config.toml
head_dim = 64
vocab_size = 16384
bias = "all"
tie_embeddings = true
parallel_block = false
init = "normal"
init_std_qkv = 0.0171
init_std_down = 0.00402
lr_head = 0.00809
decay_shape = "linear"
batch_tokens = 131072
doc_mask = true
train_tokens = 731400000
steps = 5581
Each number is 128 + 32 x the weight over its row's rms, rounded and kept within 0 to 255. Layers, rows and columns count from 0. The size above them is the row's rms in percent of the matrix's.

# layer 3 attention query, 320x320, rms 0.0445, rows 273-297, columns 256-319
size [ 68  82  73  81  78  73  66  82  63  69  70  63  70  80  72  74  72  61  69  68  71  83  74  76  74]
[[142  67 197 122 144 168 163 118  96 152  95 117 160 161 174 145 163 135 132 113 114 135 114 146 141  84 115 150 111 108 133  95 129 104  98 103 109 155  91 139 148 162 166 116 152 131 144 137  83 113 105  99 125 155 147 134 116 145 113 138  96 113 167 120]
 [ 97 170 172 110 154 168 126 180 146 160 169 117 120  77 202 114 155 184  76  80 145 130 138 164  29 107 192 117  90  77 113 156 130 109 125  73 116 112 101 133  82 133 189  87 126  92 182  98 127 211  79 169 152 147 115 157 147 165 113 137  94 106 137 121]
 [163 138  84 131 120 123  48 155 106 131  84  76 139  82 102 122  95  58 158 178 140 150 132 126 162 140 113 118 139  95  68 150 167 135 159 121 163 137 195 116  98  83  64 111 125 118 112 159 138  66  63  78  52 159 159 120 110 106 100  96 135  95 111 159]
 [195 106 154 140 126 170 175  82 133 105 118 134 129 117 133 160  88 161 165 131  82 116  76 140 141  92 118 186 148  94 134 111 160 150 130  88 158 147 183 100 141 123 156 147 166 152 147 144 109  91 125  89 136 132 122 110 103 147 107 136 115 125 162 115]
 [158 121 155 111 124 192 127  66 143 114  86 138 148 201 104 193 138 111 190 131 120 138 128 131 157 143 105 134 172 106 146 143 220 164 146 122 151 114 118 101 149 177 123 141 156 200  87 158 110  56 115  43  87 145 153 174 110 110 122 126 116 154 114 137]
 [175  87 132 101  96 113 152 158 106 116 139 136 113  82 187 153 170 140 140  94 157 149 144 131 104 133 110 133  76 145 152  79 118 140 169 143 108 173 129 179 164 109 102 102 125 133 156 124  59 150 119 139 151 197 162 105  98 102 152 128 144  93 108  56]
 [150 206 135  95 146  90  41 166 163 122 175  99 154  31 118  76 104 117 164 128  98 113 116 141 100 157 134 147 204 117 109 201 158 150 134  97 132 118 156  80 129  88 140 113 169 137 172 127 121 142  79 167 114 118 154 127 128 170 142 112 128 139 157 149]
 [129  71 153  85 122 126 123 103 116 102  80 170 110 244  79 154 135 138 171 125  65 141 170 122 197 136  93 114 174 124 122  75 172 113 121 186 113 178 105 140 152 181  96 118 148 173  70 173  87  78 142  90 115 169 148 149  41  73 133 129 140 146  73  93]
 [ 63 116 157 159 166  99 165 132 151 152 193 124 135  99 176  98 208 205  96 107 138 138 148 138  79 101 149 145 103 181 190 117  96 133  49 125 111  75 133 133 124 110 172 136  81 192 189 101 106 170 161 159 148 106  92 114 145 178 145  95 118 158 130 116]
 [151 145 110 147  78 101 134 110 127  89 113 193 142 178 126 193 152 138 203 132 150 184 162  70 123  85 148 132 147 104 117 141 180 186 185 161 152 160 122  63 149 129 123 151 132 176 116 165  83 126 106 119  84 148 190 130 150 114 147 174 113 121  84  93]
 [187 112 104 107 118 137 155 145 118 146  90  52 114 138  46 159 110 113 112 119 113 113 107 114 123 113 145  78 141 103 134 109 133  65 148 123 108 120 197 127 162 172 134 136 151 114  14 153 115 110 142 154 137 151 153 169  51  76  95 120  83 134  83  87]
 [131 108 139 168 137 128 168  89 155 149 154 172 131 159 127  98 110 155  87 114 106 143  96 220  95 107 169 125 110 138 164 109 108 137  96 111 103 129  82 107 161 146 162 168 123 114 148  55 160 153 144 168 156  79 114 135 159 167 154 154 100 136 131 110]
 [148 119 124  75 129 115  91 110 136 124  92  92 111 132 113 183 156 129 142 117 163 150 117 103 126 173  99 118 161  68 134 125 191 106  86 107  82 142 126 164 149 169 148 177 126 173  39 175 129 109 114 105  84 139 199 138 105  96  85 125 154 147 103  79]
 [124  53  97 136 144  78 105 176 119 121 110  48 125 113  77 126  93 116 116 102 141 148 161 166 131 142 163 150 105 119 135 183 140 124 105 173 132  61 167 153  81  95  60 155 132 130 135 104 168 100 134 177  58  78 100 128 188 119 107 112 132 147 121 154]
 [155 127 102 115 115  98 100 156 143  72 113 180 155 114  82  82  66 124 164  93  75  75 100 194 170 178 126 152 154 162 138  91  65 132 111 101 162 148 178  89 118 160 106  87 105 187 130 143 167  84 150 169  99  95 111 109 137 183  97 109  93 127 155 174]
 [143 102  90 117  94 116 120 114 189 109 111 172 112 156 145  93 122 150 133 110 170  65 191  65 174 103 172  85  63 127  96 129  79 134  50 184 146 130 136 180  72 124 135 156 141  82  83  90 137  92 153 187 183 117 143 105 168 101 160 119  61 146 119  92]
 [167  89 165 115 140 229 176  97 109 133 117  78 124 139  88 129 112  77 103 158 115 151  88 171 159  83  66 150 115 108 141  77 150 168 109 140 100 174 144 141 104 141 157  90  87 199 107 148 120  49 170  75 112 113 128 148  73  72 123 138  89 125 112 115]
 [107 213 120 117 120 114 112 119 204 113 155 124  83  77 186 155 132  96 130 144 115 106 116 102 144 151 123  95 153 144 139 100 122 177 145  94 127 145 146  44 146 142 117  75 135 155 165 145 104 144  54 194 127 123 135 148 120 133 159 122 132 135 155 154]
 [107 143 139  94 117 156  87 131  65 103 101 138 121 132 134 127 122  72 108  94 143 136  96 176 139 173  89 150 134 106 118  45 149 116 189 116 129 177 176 123 145 146 103  57 167 143 161 144 156  97  98  59 113 181 124 100  62 118 135 129 150 142 107 101]
 [115 100 135 105 133 121 155 110 123  95  77 133 125 163  89 195  99 136 172 121  67 129  88 111 148 118 110 193 187  84 111  88 171 117 143 130 150 142 127  96 152 172 133 138 183 181 106 134 107  74 114  60 104 146 144 103  66  74 114 132 125 122  99 128]
 [ 52 108 161 147 165  74 145 171 157 143 179 116 149 122 144  83 173 199  77  89 140 133 167 128  75 122 173 135 105 168 157 157 102 107  93 132 105  60 116 145 124 135 189 157 121 130 140  84 133 170 137 205 154 119  99 115 150 146 147 132 138 132 134  88]
 [103 118 157 161 121 105 137  92 147 114  49 136 126 187  84 152 123 131 151 100  70 107 105 140 166 120 116 172 163 100 136  71 116 148 135 116 154 153 119 149 153 154 108 108 174 143 110 113 113  80 119  39 149 169 135  94  77 144 175 130 131 141 102  93]
 [105 206 129 150 147 158 117 136 106 175 216  72 127  44 177 123 107 103  55 135 166 167 127 107  80 147 173 106 146 126 113 158 108 110 141 119 127 145 147 115 160 133 174 153 131  74 178 131 130 194 119 196 121  86 145 136 131 142  78 135 123 157 129 177]
 [ 74 205 163 143 137 175 113 167 142 165 203  93 130 122 163  71 139  83 100 124 195 120 142 140 106 118 129  68 118 157 126 155  74 133 129 116 128 127 107 101 130  89 164 132 116 102 149 121 164 180 119 198 137  66 125 105 149 147 116 134  54 149 163 115]
 [ 46 156 128 145 147  97  92 121 152 121 152 149 149 106 158 111 134 169 163 108 170 128 177  74 118  92 181 106 169 102 108 163 160 180 132 114 117 112 113 170 111  82 113 153 106 176 151 107 105 182 104 155 184 141 101 128 151 118 125 120 171 114 118 146]]
# layer 3 attention key, 320x320, rms 0.0403, rows 273-296, columns 256-319
size [ 81  91  88  86  87  82  81  91  82  85  75  74  78  85  79  80  82  74  84  86  78  94  87  90]
[[162 122 123 144  64  83 141 120  92  71 111  92 104 151 167 145 141  91  95 111 116 116 108 166 150 130 146 110 156 105 125 127 123 107 164  98 120 148 132 165 143 106 131 157  99 104 159 149 131 142 106 103 177 118 129 132 209 129  93 159 129  88 131  98]
 [ 76 161 126 118 247 136 118 169 117 244  95 140 127 141 156 143 137 136 122 116 164 129 154 134 145 129 144 112 161 162 128 156 123 133 130 146 139  99 136 126 110  50 151 154 157 154 124  95 174 115 109 164 148 171 125 166 140 112 105   0 147 129 109 112]
 [100 143 123 120 202 157 117 125 160 255 138 117 139 125 110 153 144 129 170 180 160 154 102 132 136 114 102 155 142 132 132 127  89 164  81 173 114  90 122 138  95 129 105 104  90 149 116 145 131 118 145 189 113 108 118 127  96  97 144   0 141 196 148 147]
 [149 165 134 149  34 127 106 143 164 109 131 102 123 105 122 150 152 104 115  89 135 112 120  79 137 142 154 101 137 119 112 136 122  98 141 102 116 131  76 169 136 134 129 157 119 152 178 159 162 131  91 146 177 124 164  79 170  73 103 240 122  48 158 127]
 [139  97 110 123   0  99 138 136  66  56 138  85 116 120 198 173 181 117 133  95  98 111 139 130 117 139 125 138 161 109 157 127 119 129 101 145 131 157 148 141 132  91 100 147 101 124 161 171 124 117 102 115 149 112 166 119 164 130 105 252 118 141 172 141]
 [135 103 134 121 152 207 146  89 142 172 146 119 119 136 100 180  65 111 131 120 175 119 117 105 114  77 132  70 110 100 105 141 123  89 164 120 122 168 189 121 159  92 110  94 131 157 101 103 118 116  83  85 139 168 135 148 179 130 129 183 157  98 174 118]
 [103 163 143 118 229 164 106 105 189 255 146 125 149 104 119 122 124 115 151 151 142 151 138 125 129 136 135 123 145 131 138 146 145 158  94 162 105  90 142 135 119 130 135 119 132 111 137 127 134 109 121 175 119 148 127 146  91 107 127   0 152 171 128 152]
 [159  85 109 114   0 100 131 107  96   0 145  75 115 106 187 143 140 112 103 137  91 123 128 109 107 158  92 133 136 102 142  79 128 133 151 125 117 149 113 129 142 126 118 130 121 114 161 128 107 122 158  68 130  97 124 139 163 167 123 255 116  70 162 116]
 [129 141 133 139  59  85 154 146 107   0 117 136 114 157 112  87 135 142  96  88  90 134 174 134 169 146 153 120 122 132 117 116 115 119 155 134 121 154 125 115 166 134 127 150 141 137 148 119 143 148 135 122 129 117 155 125 174 159 129 255 109 106 124  98]
 [155  97 128 123 126 220  83  90 116 198 146 142 111  89 126 154 127 138 159 114 175  86  89  74  21 108 115  88 132 123 108 153 147 150 136 115 107 105 132 143 101 132 124 102 141 121 118 141 110 106  71  90 163 163 120 137 157 105 121 141 100  92 142 144]
 [171  71  74 131  93  83 147 151 154  37 130  67 123 157 136 128 165 153 119 127  81 202 104 142 161 105 118 175 109  91 143 112 134 135 131 138 105  77 122 108 154 108  99 115 124 145 172 129 127 145 148 133 111 112 128 111 107 138 105 251 140 145 129 112]
 [142 112 155 146  13  99 125 136 109   0 132 147 111 139 137 104 129 171 101  81 105 114 152 120 146 160 151 102 104 144 129 137 141  83 153  88 157 174 129 115 132 115 138 150 140 130  98 134 155 145 125  86 154 134 155 122 135 141 115 255 142  73 107 107]
 [ 63 142 117 127  75  43 141 195  41  79 120 143 111 108 141 166 138 138 149 109 110 110 152 133 124 157 108 136 149 115 113  85 108  80 117 131 129 136 164 129 138 139 131 105 135  71 178 146 115 129 190 109 118 115 151 135 149 127 114 141 178 120 131 130]
 [140 121 109 143 128 122 145 129 191 122 108 145 140 112 114  70 146 182 173 163 156 170 166 144 171 115 136 153 131 146 126 168 105 177  93 156 125 140 127 120  83  79 146 139 136 107 104 118  99 143 141 159 110 143 133 116  68 129 153 128 133 220 103 116]
 [124 182 189 133 115 142 123  99 171 126 138 131 129  96 131 152 197 148 140 126 121 132 179 108 146 138 109 136 152 157 142 134 105 188 127  84 136 159  81 148 119 162 142 112 149 141 144  62 128 136 103 149 110 141 158  35 102 103 122 255 133 115 120 104]
 [ 92 141 103 163 162 129 163  88 186 151 161 142 122 166  95 119 145 121 121 159 167 130 107 181 132 107 156  85 147 143 130 123 200  88 153 114 166 122 163 131 111 181 125 191 153  51 131 103 108  91 175 130 104  87  78 115 114 138 150 123 138 108 149 150]
 [129 127 140 127  26 103 165 142  93   0  98  83 118 139 140 106 132 166 126 110 101 140  96  98 159 131 109 105 106 113 157  75 123 112 141 105 130 151 145 146 163 160 125 155  97 110 162 191  81 138 137  97 122 118 126 107 197 167 145 255 116  87 135 135]
 [130 165 156 149 208 121  63  81 108 153 123 160 109 173 145 183 150 166 136 134 176  81 181 102 103 131 116 116 176  93 137 163 119  80 145 141  79  37 181 127 129 146 120  98 148 131  84  82 163  83 127 141 157 168  81 154 124 118 150  94 124 163 154 138]
 [137 169 158 130  57 115 134 131 119  13 108 189 111 106 143 139 150 157 120  98  96 113 161 156 148 182 105 112 100 112 125  94 107 113 114 108 114 209 114 134 139 119 114  55  97 178 127 113 119 128 180  66 121 121 163  94 141 146 164 255 142  70 124 102]
 [165 117 129 124   5 124 147 202  56  72 110  92 107 143 170 111 119 147 134  95 104 123 106 130 107 144 111 135 156 100 120 143 133 141 159 126 104 136 101 147 106 110 134 130 119 105 138 135 140 154 101 149 133 122 178  98 148 115 136 233 121  78 125 102]
 [131 151 124 136  47  85 165 135  92   0 110 149 133 130 101  69 126 120 118  89  94 119 175 146 130 147 161 134 123 115  93 134 140 131 179 115 127 191 119  97 140 111 129 162 159 135 126  90 136 128 138  97 120 129 165 139 182 158 135 255 121  89 111  93]
 [141 100  85 130   0 126 147 118  97  38 142  84 104 113 166 131  98 105 129 125 100 130 128 127 157 118 112 131 132 111 123  97 137 145 125 161  97 153 106 154 147  78 129 124 102 133 184 156 137 142 123  96 152 147 143 124 144 129 120 255 112  75 129 138]
 [111 131 130 143 250 148  93 120 162 200 112 162 153 142 121 110 145 168 127 144 152 151 168 122 152 120 130 152 153 139 137 126  92 117 105 142 134 111 151 106 137 129  97 106 142 154 110 134 145  98 141 119  97 138 141 165 101 110 146   0 133 186 129 134]
 [128 170 178 132 255 118  99 102 123 178 126 154 141 129 123 106 139 133 129 148 135  71 191  90 129 144 130 134 141 129 160 126 120 146 126 126 136 107 137 118  92  93 127 116 160 147  94 127  96  95 151  93 117 154 115 134  97 124 164   0  96 163 107 131]]